config.yaml
n_layer: 11
d_model: 160
n_head: 10
n_kv_head: 5
head_dim: 32
d_mlp: 320
vocab_size: 1523
activation: "squared_relu"
norm: "rmsnorm"
norm_place: "pre"
norm_eps: 1e-06
positions: "rope"
rope_base: 10000.0
rope_fraction: 0.5
qk_norm: false
attn_scale: 0.177
bias: "all"
tie_embeddings: false
parallel_block: false
extras: ["local attention windows", "shifted keys", "capped logits"]
init: "uniform"
init_std_qkv: 0.0448
init_std_o: 0.0
init_std_up: 0.0448
init_std_down: 0.0
optimizer: "muon_variant"
lr: 0.00542
lr_mult_o: 1.08
beta1: 0.9
lr_head: 0.00644
grad_clip: 1.0
warmup_steps: 200
schedule: "wsd"
decay_fraction: 0.779
decay_shape: "linear"
final_lr_fraction: 0.0
batch_tokens: [16384, 32768, 49152]
seq_len: 512
doc_mask: true
train_tokens: 219700000
steps: 7365
dataset: "wikipedia_en"
Each number is 500 + 40 x the weight over the matrix's rms, rounded and kept within 0 to 999. Layers, rows and columns count from 0. Numbers have three digits each.

# layer 4 attention output, 160x320, rms 0.0485, rows 88-159, columns 160-319
462525519571502559461475462510482540507492526500497491483432504524482460524567509428554481490432533554497498526466519494482472509517516504462406541477463482451495533509564517456485506495529425500466477506514481583470507493505563502480488543507540552402510528486527441420526529478543459458477552497511449428501500483551444506519498501469531518594571505493506486511415433527487496512454551587456470534484469458567440562545474477546455502544493471459566523446469440470463521572462507
496453489505529418469493493486482478501470506533476579554505490521535514494567525498521486453521483503490543437572475467508515438601508530450592583520550513509519459440458538508482555541499518500508521519501503513388405536507453520482457468553461534541595482482600439531498538486500502518477488577529440482566495444522563551476517509500543531494453470479508533478445512504444466534496501594570474497404455498501461472589555472534553513454455556525476501455437477507556582500533525
494483492431501505519550404512472482487508512581513510455528551476467522469450543411544505533532537451498427542498515598530476466484424425446561581497509625487421467481531511620505450521483509437476492508466522520489470559482545492503513534462461476475481516458546483511484527508474526527482494464568523530575459510578469532502535536535518491465480508458563458501546528460470500496466512494506494446582501490464545578524569470476513528533431478456547430543480445508474508557496453
486526449479496520591544470492487492491514429517488504455472465476463605535511481498496446489468531463470504527433533501511503451516541475393514554489485497495467531468520472528487485470511473483498534432481513408516544489477529520402535490559486479454511591577437468445450532488549518483535604483434496473548483542521424540489505489531540498436541541487506492395419555489553546532453482533473460546498465495561432448486495463481532509545495479484525495428529533537475480507523479
513529469457464515469500447492506422476534447577511508541531524513507481538503546498493526483512541445563461452463458492538502528496531505499482493490512475463412532518492454532531530491414474462535500531524559505435515501551513554455475487457476527544513541485466448550477477467506568593414600454491417608417429469471497481460529486496449519566504564517503576521527573479481482530534543497484461550528551528493504505555477498532444404588471456456474517500420481520475542526462448
455487562404513507450467509539524491579466541563540512572516486512442540507544457510497472428463456436557496541477473460474486493513527560459498457527577618522507526475500485589471539490530521583512468474542548524528488511551502496557441449571503412374468565534469528485459527425545440471497509472518544463523477437461470524484507522545499521508416573497537582500517500474514581517524483539514493504440506479566513472501516469483492413515567499473428469479504442501480439523520438
524510505400502589551572505475508493556521560439481572478548483538522513518478463549501537482512471440445526524477517445613513474498477477547463542572486572605605540567518459522427562495415487429588580505497596493462465529491460542497473525480511528441472460488491433473434542513577529518553498566519450544509553468524459529486420546508506504516541559490477511473458522562553438487414475418472456457546453501518416525464531458393460546545503535489521592548562480507373594484619476
508446526430487525521614459509441420436406562472471493531531505531553497431528510552507470513456518537487515495487486536532546459439539532574492521487478537473452484429477550528445475516558513440510483460564524581467535378527495514486436492463573469474533550456531554554511478488582598554463477453541514489515511605534484509469435515492508496510439566470569434534486473585469521492624476473573499459531519499483519530507483477544450466499513508513497445474459498547424525507435547
495529505545504565443530431551387539547553526535487447454454604502500499514508476457616398488565563524525517454388521507504388480509493576495430543537497550507427421539439512461557579454534529493472463592514522479439498504528515526533470487536504569454518512488525514425525484553447476492517497422511514441467501454491537513476419532576448448568562532431471482573560466435454487509556448541538496480516480488483541497510556521586426583485472501542542481503505469572502473445566560
448502451520511497408546506506429528507533508501591553488459511494537482478507449445541481547443512452483494482480517449474529492490499411479476476467508460511507529491473402511458505566499503541461546559513551453478500530531476515576549544508553512555464542477437516583506485474399515409484480419455520503453517596532494470529497436453444562557413500544451486498520520490495559533460461507572469506454523504472512495571492486487573529481463521487434483594475500455496409524480470
517446475492522531507459523488557475476563508564512542488502457423479493523548530573453530502514418514528576561479464608496457418459496445422501464488458519495512494578449485556473576469424481532565484446473543466456530525558500447487576507464496592497440499600497588478514452479598557540515557534470511469503431512510509442527488437498503493529482559448515491510537521464533510485448472481519502468476478520475521512503589478415445557426482567522508567497517483440493513534544515
496528503551511532480414506451499515492515499462507424528496502477467512524555435537506464400440486547510537529530461583487539524545524554539497495511482543583609384511551524460412431479483512561477461464438546417450454418501466523453445509541460528462513479505587575486551566421511573494546502495559561489503475525439457503578491512477469538552494469419572515557475483489539490488494513540581443443461443473484425562523469530578481491470505542498517434510499517477551539551500526
517502464481500521536437502532509458483454420503520470528507496466494444608539518505509489440532457412543529490516575452482492375463568592485564535598403551486583545485538527489431547464478518488542471530561473440580535517501603491449544446543425455485535442492481448535488503400440452512518636541502499483528482508512382617548539462421580458497524531548443502529409498494420498543539498562518588419519460489580507518479527589540549505475503442397488518388394563475437457505534476
473519524533489524465523490506498486581493548490541506480492561457516585521495579522526552511465543457485471482570487551539512507527511552518434465435529485501521474495560443524509496579504508513493494498491487485460400530527529492492547539484558439538504459506585525519504461560447487541546464513432508480476564522492577495533564544476466438513461438558551583543471500461519461480617516524431555512532574568530432464546435488517457475575493551504480492513507578456409444421473477
544478543487446426466455462521538522491561543469547443490481471512495474505478453534538501495453416529496469537496487479498438471453496519514520480559522449588513532545489484611488474437446522521466541436463557515514494507534485405412538467487491470480470454510495422484466565534444455524548527525547492430533502447529521527600397459467531422487468474544474479470568517446493457480517454446504468561517529501497511467503490538423486516486524468454518534454504452525498544547498457
529581529501518491512522444477535521459562457510455511464548462464480563465551552577490478494499531518440511496472448470505487536457514528546496478453541458372416480484477507584474556488501452513483486520491492464484459452473538462474478493494486622522464573472534500525518476504511467447515541498442515506555551605519521409529528493484489474509542518468436459549450435477579530506441529451576429529512515556489578607575514498401442531536442535471512448590464462450490573569566471
438506556512543526584499470466466565500514461499453518512500464399486564502470451474484502547526492508581468535464434534436429467485504533494451498485569462449418499502504473496477483486469558467567432542433496552487462568561522489525454489505528530543474581503438520524523499495568556481500596515501504442547577472510453486571444470491495558554522488530475514427566472446484502530394494522552445476488410477496443535491435492449496499512468482547458523569464474446476491517482507
518490478534534449510451529518474505485415480528469457464506477581460478460450497474467532505479481554440499412531542529505502420520444490495498596542417506510457441506545490468492517527478565504408528514462496485497534446529505505381540529526539533452413522565457498510546449531416462489534449441530558484521462547466516471503489476516483553516446491471443489481492551532534578544538566545505450538505488477491474572476534522458544522540435476523407531504550461503437499576519535
482462515466521529523485456448549508525469479519445533557453448505440549474506497478489499503469513545504512439551528476453483545493525443561541406458479504470490540461453525536493542524487529468432507455495513470490479491488473534477459468533552530517556528552527527513430471564543469462542449529545510479550491517468559448551506559483475413509535489463482507478526535586497500556543577537529547522444458399543552496470485445517513426474452505518470491476545504470536541460586535
441443533496436496544559527434554519528514535594466593505487456498517499504491502473459586532474473530564487543500511545550443456420516477520561467441570541505492560501587518471441567503472512488510450523525436466569481476521475554484409413508475514510567561476478453526532595495492546442543486500466594466588485404504469573531465462509554464492434456423551479467457514485450456486520460507621521431406567441523487550483485537572557560553473519550502440543469540459391515546474495
423486386470468496526459573409507526502499481501505557490480563504419531528449496500452423441496506554488507533568520493495572483527480435409545440517497464447455555507557446483460467503524478464462495540467567440515513504493359541480464541492484549385507427424479443489534478459429472502524508488513478516495541486519471542550602465527561413496571510483483509420548569439486450458415479488525470491440478545518521490479501519562532534508524475581461473568573534457464426491604595
505485460474455540596498489509468463483497465416550501504438505477542528495516474423494528465459498462479423548486422557500510485547485458497502456481555514487536508413480444506509534528470546474538495521450490571478488514497510542471522532512493481521458531522545507545514385472488493531532492556421470494482493491500517519460494561567463561529504441558533564511412493483476487519510452533500585480468499521451489437486487517540543478508448492524517475480531530422464539528469482
507554540496466529562477568523521504546475540534504596438494423460524534518459518425481491512494512505506458452451506555589549550496525418483464490522505521433468531452447507460518463572485492561501536498512550524522441505426453502519489491506467503486451537487541526488546478476567524460535520539449509473517529507498417463494413451425557451512395430516442475578429522505487524470558484461417522475514403486456439550427525475499426517460510469518456497466459479513526492452430504
524481543530536540489510412463468491451523416513547480441535431508532460450493546464539486474469479496466565409509540524568453520472531490513429454467464483573427460514457522541501475492575524516495540511520532434455501471510454494513426627492591560565498497478540501493528493492513526504490495520466516547475568437519520500501527519515483472491579462420516457464560520455518536518437436537485489474543522473536511602431507469460497528504491447544448535531461484457531491529512488
585500543531533536489468573498437509523498437539489498478493501527518476595438520505478561508514564522521561511497524536477427518511401424529512492502526462545480521538509411476373537532564474548534507457461513531470499529423511578462527472505477471532501496491514496544511515485530542517490474527585556522446491559529524460515500491436541515461536504481460478512504489522537480515485461496496457435446505505430558477547582400543544581533511516502462487474538456488500507506517519
488492520518508527501472517558533538536471468545522514498518484462503512477484481471525469443522435468469485527547519548481466536478488554441498514483562474501515553422480505465533478546475536541494535484504499539484492466433539528472595442499558495453590421488487438427521504478497457498483481516432563511536508523493468467548542539486456502502540470547498525476482525532448527552467501529528479485511500419494491511479482485477588471498466488497522533492457511591477459503473545
456511484529498471557458512559433518568514533433483514453480510504493472564507514477458477492546497528478480515524553515435424484531463515511500412449469492478484426511488464444459496499476480553429471528588489444473642490517488466472475487451495484405543514474474510613526465465409471522487494493476517429427605519582496528481512465569486496465502401504496511497492475476491474511562521492499501474462492528516535531551554591473474553529512521515528473506559481450582518554507585
485527524476547430499477499482528548482458487560562560456512468472542482517430458507511544515472559503458565586586561438484519506447437526502628570523460461536516480509519511493423520468442528502523450457487468509510499449433549497448475475421523519451473563493491529539493437376500560476519517466496519480516510575521490481556534446506507529583541460430523467559462549479446501562551525521503454414507506532473554564500536404490427443485481555572500459521485539451527462415507452
462463547542535536478435471431532503494470527477536430504498531482542496526534480464547470482513435456489492457512481465498490533548547559393503377554456477436440456504499523500606435460483457481544537496533501486493538552485508553513490477527492510576523515571552525430495492547527501522480520552495501483483552537514518520545429464581500495573541482538548482500533499520518492520474461530481475432506431539560439580520474524544460594490454433528485486499518531530466464453513452
542574486493605495484358471506510515511562459514516447451556503576485463515483483437472483481513516462498537444516494492582509454436553401508522491542394446483474553524487519445587546448469513458523526488468523524526444557532501444544556568436520562496452535490474466545508512485494564517486494514502431513468460562499542561515462553610530517488485495527449488504528456524494477514450485547461478447500567501527509480485516523401546568568497529446443613540444518496490465391490444
484474536545516526539457467548589497386550404497479446493504524568467470543461474502584531503475525576510487448502503443530504514573458553537562516516510447494551547525413425555524500570485473507492496539553497517572458575519519360478503502476454581568517503429428531573466556483380526501447476494528470461481444453528516445510509448405500372487467471500523514499533553556458451550575526458498472539500494667475436539506475489561487498479505487520506466555401504499511550589488454
457484520478489547501563510519431521467520551585552483474548497495514528519516576438470448533462432480498483483483474535507460507474472520531496499438487494550486502487515541523493447459536446507495521544542457555412465473512504476462455502447520513487474443529520480520420526494522494506552477454421448546510507490448523457512499482504533525574520444549557430413492451549478547475532456479549432534468510463488464496454494485529512564448500511561493509475487573517511468527592526
497604490517534437488556547595504504526546516508453538481478453555516567490442495514528494534487496516551473509470528500558481530472545492463417470572479499467528479456474505470480381479536470498485528485531501507462461483562582471492501513515471581496509536455474478512517556581510517498457511472423437545528466453540505454466450442517503535521436507522493460554547568538485456506520534505574518500511492529537423470483469415454447505525549504516488504512494520590535510454456556
506511520491481493516497412481453454496510517525582531437501491473379552521518519509532477538523504492505455529507489495530590427494482459511478510539529498454438502513557512515532503376532547495483488482531476485493463542546520488558476527453464473505481520492513531463491476562519481483487557546486571503523358508504475561494555473476524476466441488505522552471505497479462538468451468499512511507493554536400504531556426496449478573518488481441471418501542549446418542526491454
512471516505514479525480493561460449507535555472492537519544508580519474471464494501461499470570529462457593434486570533577486534503463465561496486545488480493589486464455522549454490521542463484577475432503504487469464496465567474454552493480542515456518449476492487457502455497518475471563496428411529488466444500488445524518479458507498555399508481484483455496468499555508518552556487478416525416514490469545495511506573490462449471494471522522453514403452473452559559462531446
501468544519503523483456464443523485494549547513476433518473482481524481530509502485531485525460518459519434485443493499501445529497477451491434438490469440506464520448437499534433470440521465538511484539499549434500583457541539498514490503483537539581490546434568566554442507544424495485492550454502513470451461516516452565491546525444569438537555455538500542431514453519507486521500504486469464604612492501457496469507510510514542502482484527510507478493547497452503509500599457
491497420491495480521466425556540477472565499518511475511527513537452533419516446443492493406488457530495541531543480482476461500460497534560517468452484500551523490508462496511485541484406524472469520527414421468597558553535499518484498456495544538535469510530538598478533522503539488494499490478514513473448550463577513508436617467473540499510532532532502517491510485465494540548498500488538541553516402497481550513455548470507509523473524485503488451440562502552557535540487530
466501575570497541492481482495513494494540481479490471463475458563563600561524445540497548527492520525577469522575556506512492526519459543476549493467560598511454512504523554501490555445495469513521503514504535545529538558464494478501563457498552486443560545447482500538510478458519517476507508531436502440473543565464559458423447466532581502528541517518528540498470493535464504436495518542557446481524445442542483551505531543550489610425460493514497561534463505500511515535524530
557546523518527523482474537494514463490506499542494561507528409466500474476474466493500495526464503486504510511516508423532504526488501495433543504491514554412514586545455583542439588459465531457494573416472483532523504538506491496476458435435518452555489507447458487542563572493555580458418490491483512523498526516474533469534513505478488537431466512483391507468512526470492469564485474518486492473438447538525515539431476476423527462561557503468464495550491508547540486524477557
491467484568489474533441519597550518455508523397487428500491543556500523521523487503540549551454509580542444477546512517449526565533476435579474491486538547516508494424481480544523497603474441473462463509444504506476509449486465503552479491490506488478477448475544448540446500501545484510444502562480474484466509527625494532541471451440534523577395514465453512536527506542457548474419498484492475474485607545459484487448521526419468563554416513531554534499447511521570548557418425
535525482507436529521528582514441529486558528522517552506496509561498556494519478490549503548433425492487497515511570506561477364513534485377522412517472497440536494503502534501468462482486442645467511476507467477516465487527504492442496428539504540510529530496600508493478584440442506521499439514463485470499518531436507435462463565474475483573507480434422528497507448482517475489513507486494486566531481483526472530535519439491489503535531505422491473528506486468520462548461526
489488539448461500475535559484551533473526495518478466502477452490544482509459462438515464465503451499569523437409492617476526456494536474492609570530475510539454513534437563500492524482465549528476442476506507452457568486538508437531503485434443522472402561464436477585483498486487493519520580518585543519417535447474520560463478538454432501477529517464524411480573408502427476462511460464457488496471599597433530475546505558517547567470493533523453425528501432430536537524462417
536533398537547485552530467434474478489543459530548498532482495579500469548534535475522435462484516553537511482490456465436530459548563531482546491451438504457496452462431484480571421462462464434515519569487475479494524492511483419499520499567514551573518423420583583520463466504433463434526522513514539490517500434491565435479489513472449482414496482441567503541505493431500485518549570455489524453589498571418546520507473545464553514477592525517554513436478497532496509552517524
428490488549499539463472520536513478536561564486529511564500574462545439497514420470519515509456424514553495462456494500589494505524483490486538608476512587528450559557507459508549474404407530530475480435563546475508487529485461523497426501487551484500515454403471475490476514595479517511526470512495496465498519526478491502477479463623548441467545541582423451445542438513473538443529438500445491495496470537551474410494463424524496451519493420461429506536529588556528473541527511
495537468521454495469532415538507466524443549452498502504454499586531522471470495495508530464467511521593546479444541450500546438525429486455509484436503523571505574542477468537439456449492517519456423477506484509515630499594393541578447526502561497452458530472379532539411552464566589503520457488460550530550492488530477548506573544542475546540472482480513506468490498461509435478428494511531485472471461440491552492501546525455510508468494451491444491497568551496510569472532569
528488516550510559463545500452546474437469454529515543561516495553435464455478498474431514480460487494467531471572558454556551518478511561491499479377494459426517461480534552458551486505483509523453408449464487436511515501476440540518475548473532531417558517545506560524450461491492476544462582437524504532526499436488511520493480409458480448539422474517518512532493513526475458533495479488494598434473531493465522450507445565562501560511431494566453486454539492472493515512428436
508604394468430515523521502399441518495514503475527450436454510500540512519490458457521497491488450541542376496537479446572529520496502494547421468495512510522549480532479507524563434506496491500509512563451495466561516515539524476515489493562533424464486432509458509504444449545538480515474474510500396518425483523473508519438498487548566484479484527529518518502519493443541511545495567502451534519456539481487526547520545522480487558544461506536547481498560515483518543562410504
488524509560497481462467492484466467454469528499503521498464497577420542511470470426466532503481559512498541507562513521528495399511476501442521491504483429500449454486453510495507529522461483489495496510504432557502526522571529498485562442471412528600455524541495563435547474469478538465529461530475467522499539543520382511452516503448550546457553468462485507477415554563489480434528540596434437540566498491530528524530579536511522500489533495539433458432501495468531491456476444
398507503592477545505446477419466523577457397493473465456456461406465567538509395509496467457586490498480523479480464477504455419540458556507410540534447511399449496647500475555370526526539537435508523550464541587545461555564533530551537483517519456512521518549481541491484603493450539507513526583498432500498482569470486499502479494501478489501499554499461476489472515473562474541450552514531536499476498527498481505444608536506525522493454554488542510468508562526489579394501458
483510487509511543429521442518498475567505472518462484544399518508513450479482540511504472504508443484597561430542475481552424496504652540484366471512478482456510470508516460520532580477551486485494408457591498480476471517437510522435531522512485461482464512511434493491490528474462524407426443437524594493474516590557528544480543591511481471472502462530500503439555513479565520513595495511521441512531591507478520538447503465497598514495566511479447512499457479538498475514536475
511487564501588455502519498426490526516429509606535493559512488508525546512486538558466515544482558522481555488573430460513529441513554472501540488502460454426452497423479529484540510525641519499491448451466480475520431455527513538532411522466533437493527481561538514453473549520513496397527451484523489514521488493516441442559471521527510511475495473504391469483488568496482428485453507486503475552472477550521534463433472532614442503477566487496547493492468501538524462525511510
497502569410525555465465538471499527456485493484585478516455482484452493566575414505554479412511510572570477545496511525464492518491580477459458510449498462501508491542488469469502533500473514501532465391469499574513549490457554461556507519530589567500570515513501473539519458500483466459542469475493500494475474505480454553520515557494476566469538527428494523458527522428465484450542530530522530466519545464487544450467433474490476484419475528535516539431477533458536479541481490
494488502435491533498460509544487427548546508568495496485463540448508498430501537538537549487500554460481459497413509502569527523428523457431500480438460531525583478500539537522482472467529501509509514460486492537500475554515557504621489491534499531491569495615510493444500473607546566502589475469461502522457464574565477507561464533489498470513492476492496483479486518494480495409519464453534476550491501452566406433502436470507452488496545506532477511534430567483397482393422495
542488496592494451503528520506577481489528504550535548518497407532544539549523520538503486531555469525398566508495478484555550536533510487525506545496493496527375544444442522513505537487505528513447542449421522495428517460568456489467450515432471511508486574460562554457473475437551532526503478472450470473454488529469587577419511450487449492427571436504437581490501451536502475538457521544487510497492511518431503484454482490445564515510537446488423541533515492414501506408509524
550449496483510492531516464528469473522501595453424501547488545466481497441535499448504455556562522410533577501468572451505541546517489506476517474557521517545532520525535502496466533538445451503441396456450469505536478475523403510475482490479485510546442497529505514492528526529503452520487461441455407488530453509443498480580547541511423540498497577516509472498560536449527456513579513536530475536390537509465532475507472562551577494505516505503429507506517432455503496500535479
535405521477513531442542490447465499500469493500515474541460529569486539448527471520490532518513473518551560514459524444507533517552418519408474486507482513569533516538441495489567535467454496523429455472536586483578467489490512503464475522512444524442425420523524472519460562554545472501495475490561500494442498449466543513539544448529511446592542499485506564435531507517419515466480490526537547520459475499477478484473499430441468475469526482525506453556512480457458434584518527
442593493530534465499507563518465499471479475460522485561514519438509476451508515478453586520499485511515468512514486441486478597521531441524454564460452495539540498498480546436538475511516469446485429558451517536532466437417429469471485583483502478504533500458482452479542455418428470498496493512526511510413514479538431396452516478542530481519506521515476554512472484494563570548518577549539466499498558511538563472471529552461445510539470553448494510482467518504482518511487469
499546458479507490550525446466502580492546498550579465513492474470569546441477536500493449431475490426487499552603504457528548528477557493470439505515565464550468482534547447461490438507522460516627528512508494432482438522453539459462510478456456428522529484466541501550501531476452564546438482517525543464579523437482509512550496545456467485518467513512522571570543419510477446563598609495541544513543500499548502502505425489522527447437509473493517460458487537514463506490527485
529479509499456534525521606528547492473507537514437540559577471517492408534507477476486541484512526502560534522476514585431510477423581514574529458461503477468492488521456428468503488515498496578462466502495573536494522419437528508470486539476447586471476529483450500574516485472469499557475541467440438473524555405518495504509489532475515580564433484552410543484552465561441523443476511502491469479487466510489458507485440519455496514398488465594515518458428464479515480570421460
560533446511493537574573571534482498501524472490564490546483445539491515452483520530513519479556518520508502530531467566531545462492457470473502400560492513412510465500523443449557485482447495535586526491516509538493532434547467450449484417509426506544557477549510499549415501521488556517400520596575423447558487490477501509516536443465557512479540524448574433483464553479558554540531470502436454557575572550431481480601430437533506526490450462556508459483565477488507459526436529
513501574497486471476464487469492515504447490458517505471453501525549508470510550496508495488486507508471538502485464483467487555467551517530571536514601546501450582508511557510455443573519453437551571532428490535520478545473520560482477495505498523467450421467491468443429477589504547516484479550496468437453506396521525545514501507500431501502495548549487541573480505554509537473540481461467578434474431487497549430532529534455422472501518471420501536477475485568499580477538527
508520450511523478537569511484510488535521516496449521510516500541518502477449500484498437512499498470494539514509494539522536521585443457481528469600454533486536519524482460458516453501499411514478487530482487484480477517482534574429532414514397569491489485449527490515493506563457506551545558585540550527498582479461502465476554539529562422531518504422535511511544465526536513472446466542527429503568501530502568448504492489482506538495526460452532455494556522496519545500462545
553435556497553512472520458520499445493516571572521526532528510452506465530575469502506490545479503450439591524520526487446433487520554507562480537465500518512491448471526470568575469530507565502422479492548449438483542490519498462449464521446531450545484519566416428501536467486502524453440446430527532558576516566508504495536503466487541535457524528482470511577512510457477580518453430507524447435516490544492585545481508501600528466525573424548534537514497564494439485569455510
536496525460419477454472536525509535448532523458474504522471488519576445483475478511497466467547534461511542485483420540461530539554539498509490585587503459482484545482498487475583549502502548520485496463441504494518551478515506512536534458422403421519525487433508517513498470479569488537486455516435438493537536477528520411520539570469469528511454440511506488467513467455519495534526495501447643457440456519470457416457484448505501533550531519480527487547470471523550436484503526
505466437475432534475505518554462486450507504455466473539493540525509429461531488495489543526494446505553553500515454436480469478434495547447459442526520426468572578452509565512471519501494500492513441493481510524548500465533554600546500454545462438499477533541560488490520528521493471525456498440518480379527534476512483504487454460504515513472524503527521475527585562550481549498491538523528431492491485443481437434455515552482443449496395482485482475505477503517433505465551518
526524423467528454553515440480554480497449541454529463486502524527396514495475537430500491475488522481465539448470516476514568475538459385450473459481517438494560430582495503498437441513473479445426502514453516464512397498522508526523513514527479509552463499491503489555500493543403429540460461538453506490604500508535517502474477464533514453432523374535537532559431478466516513507518561507434478541569490458500502466520428438562499566489424538475508524566494487535468530563485521
494533413498452544597488454544497501529531500422498460470517511464498474508532507421487594467486511479482503502451507443419427427539490519497507506474574501529562491500499540454511441528470433427506466507533517471589502502536498492500484511511522485459508538537509542465540512568494499489489559506485487472443521563480489504522481536492521442539486465512502499495432503546491505497522442451524457435512537425442510530522545538530574477540508508600458515480568513491473459509472473
499521472484489494485542410471543545445514509506470453444522466559496468417539442486477468530466511468557528453371533458532560468544521448469558550511547489516547570509485500512467497459497480542576485559487535535567539513420429518485464581430479486478520503480459464455537475514546521617521463408450446474494454459483448395541458528516481479460493443523557606579501470511430489483497519531572513486513559490521484466461508490511495459447447429510460518506505519561419516436542451
501457568504560534484495496491555482495414545409497504540487529521423520487487462495515532531508514466415563529535566561556390546498482503559560453514535503483504544502478452491524492547526572521568570434445425418469400534462547553487487392505570529516438434493482520545540475492438502507492520512463591470506449431494568500463533552510491485513539485528493431511423523520546448474509523517559505535432511490542563427469415535450493500471486552549509480467485469503435444476522492
480489466494437495513475471492584520454499509456474460469517532530485502464505500531509505486496491443522498489526522544502543505508499457485512414510519460450529509485424505523522501447422544510549460486478474575554492453524515509441506509492505528508478465446433545557511441460514466490532432461523499502562540577436541442550417571508512562545544519536451441555566537565480492542434463485500530510516466469527501467458446504451476544458456538551485465462435541455496467554554468
536527468475482528487487610495504471510451512539483571551514551461452549488545487504458530521544568492439551580493576420482549497509500452500527522569489472558488563504362512460548493518561437474486573485401571539472538434477459426510521484429528547484470473433481454504508503568506542483507486506509538497512484539524491516528582525510472548523429569505540511516558539487503548524486509554437461502535551551464566507515494505515532512586509509545454492581458476489534578539480432
538439494440473532522421461547480513500467504430376473457446491548491534592521487470488503462552468492452479478451454472438457500514483429482465523510533419504525498572516610494542493530567588441540464499504461549527468489517585491571482479509464484434520443523488476461542537444532492523521424543513448533456488523517501559545437554546482541583555541541493513550523541538514566420506498587491607600472520515579456522486516496480459483489524484592578486503508566514483521513492542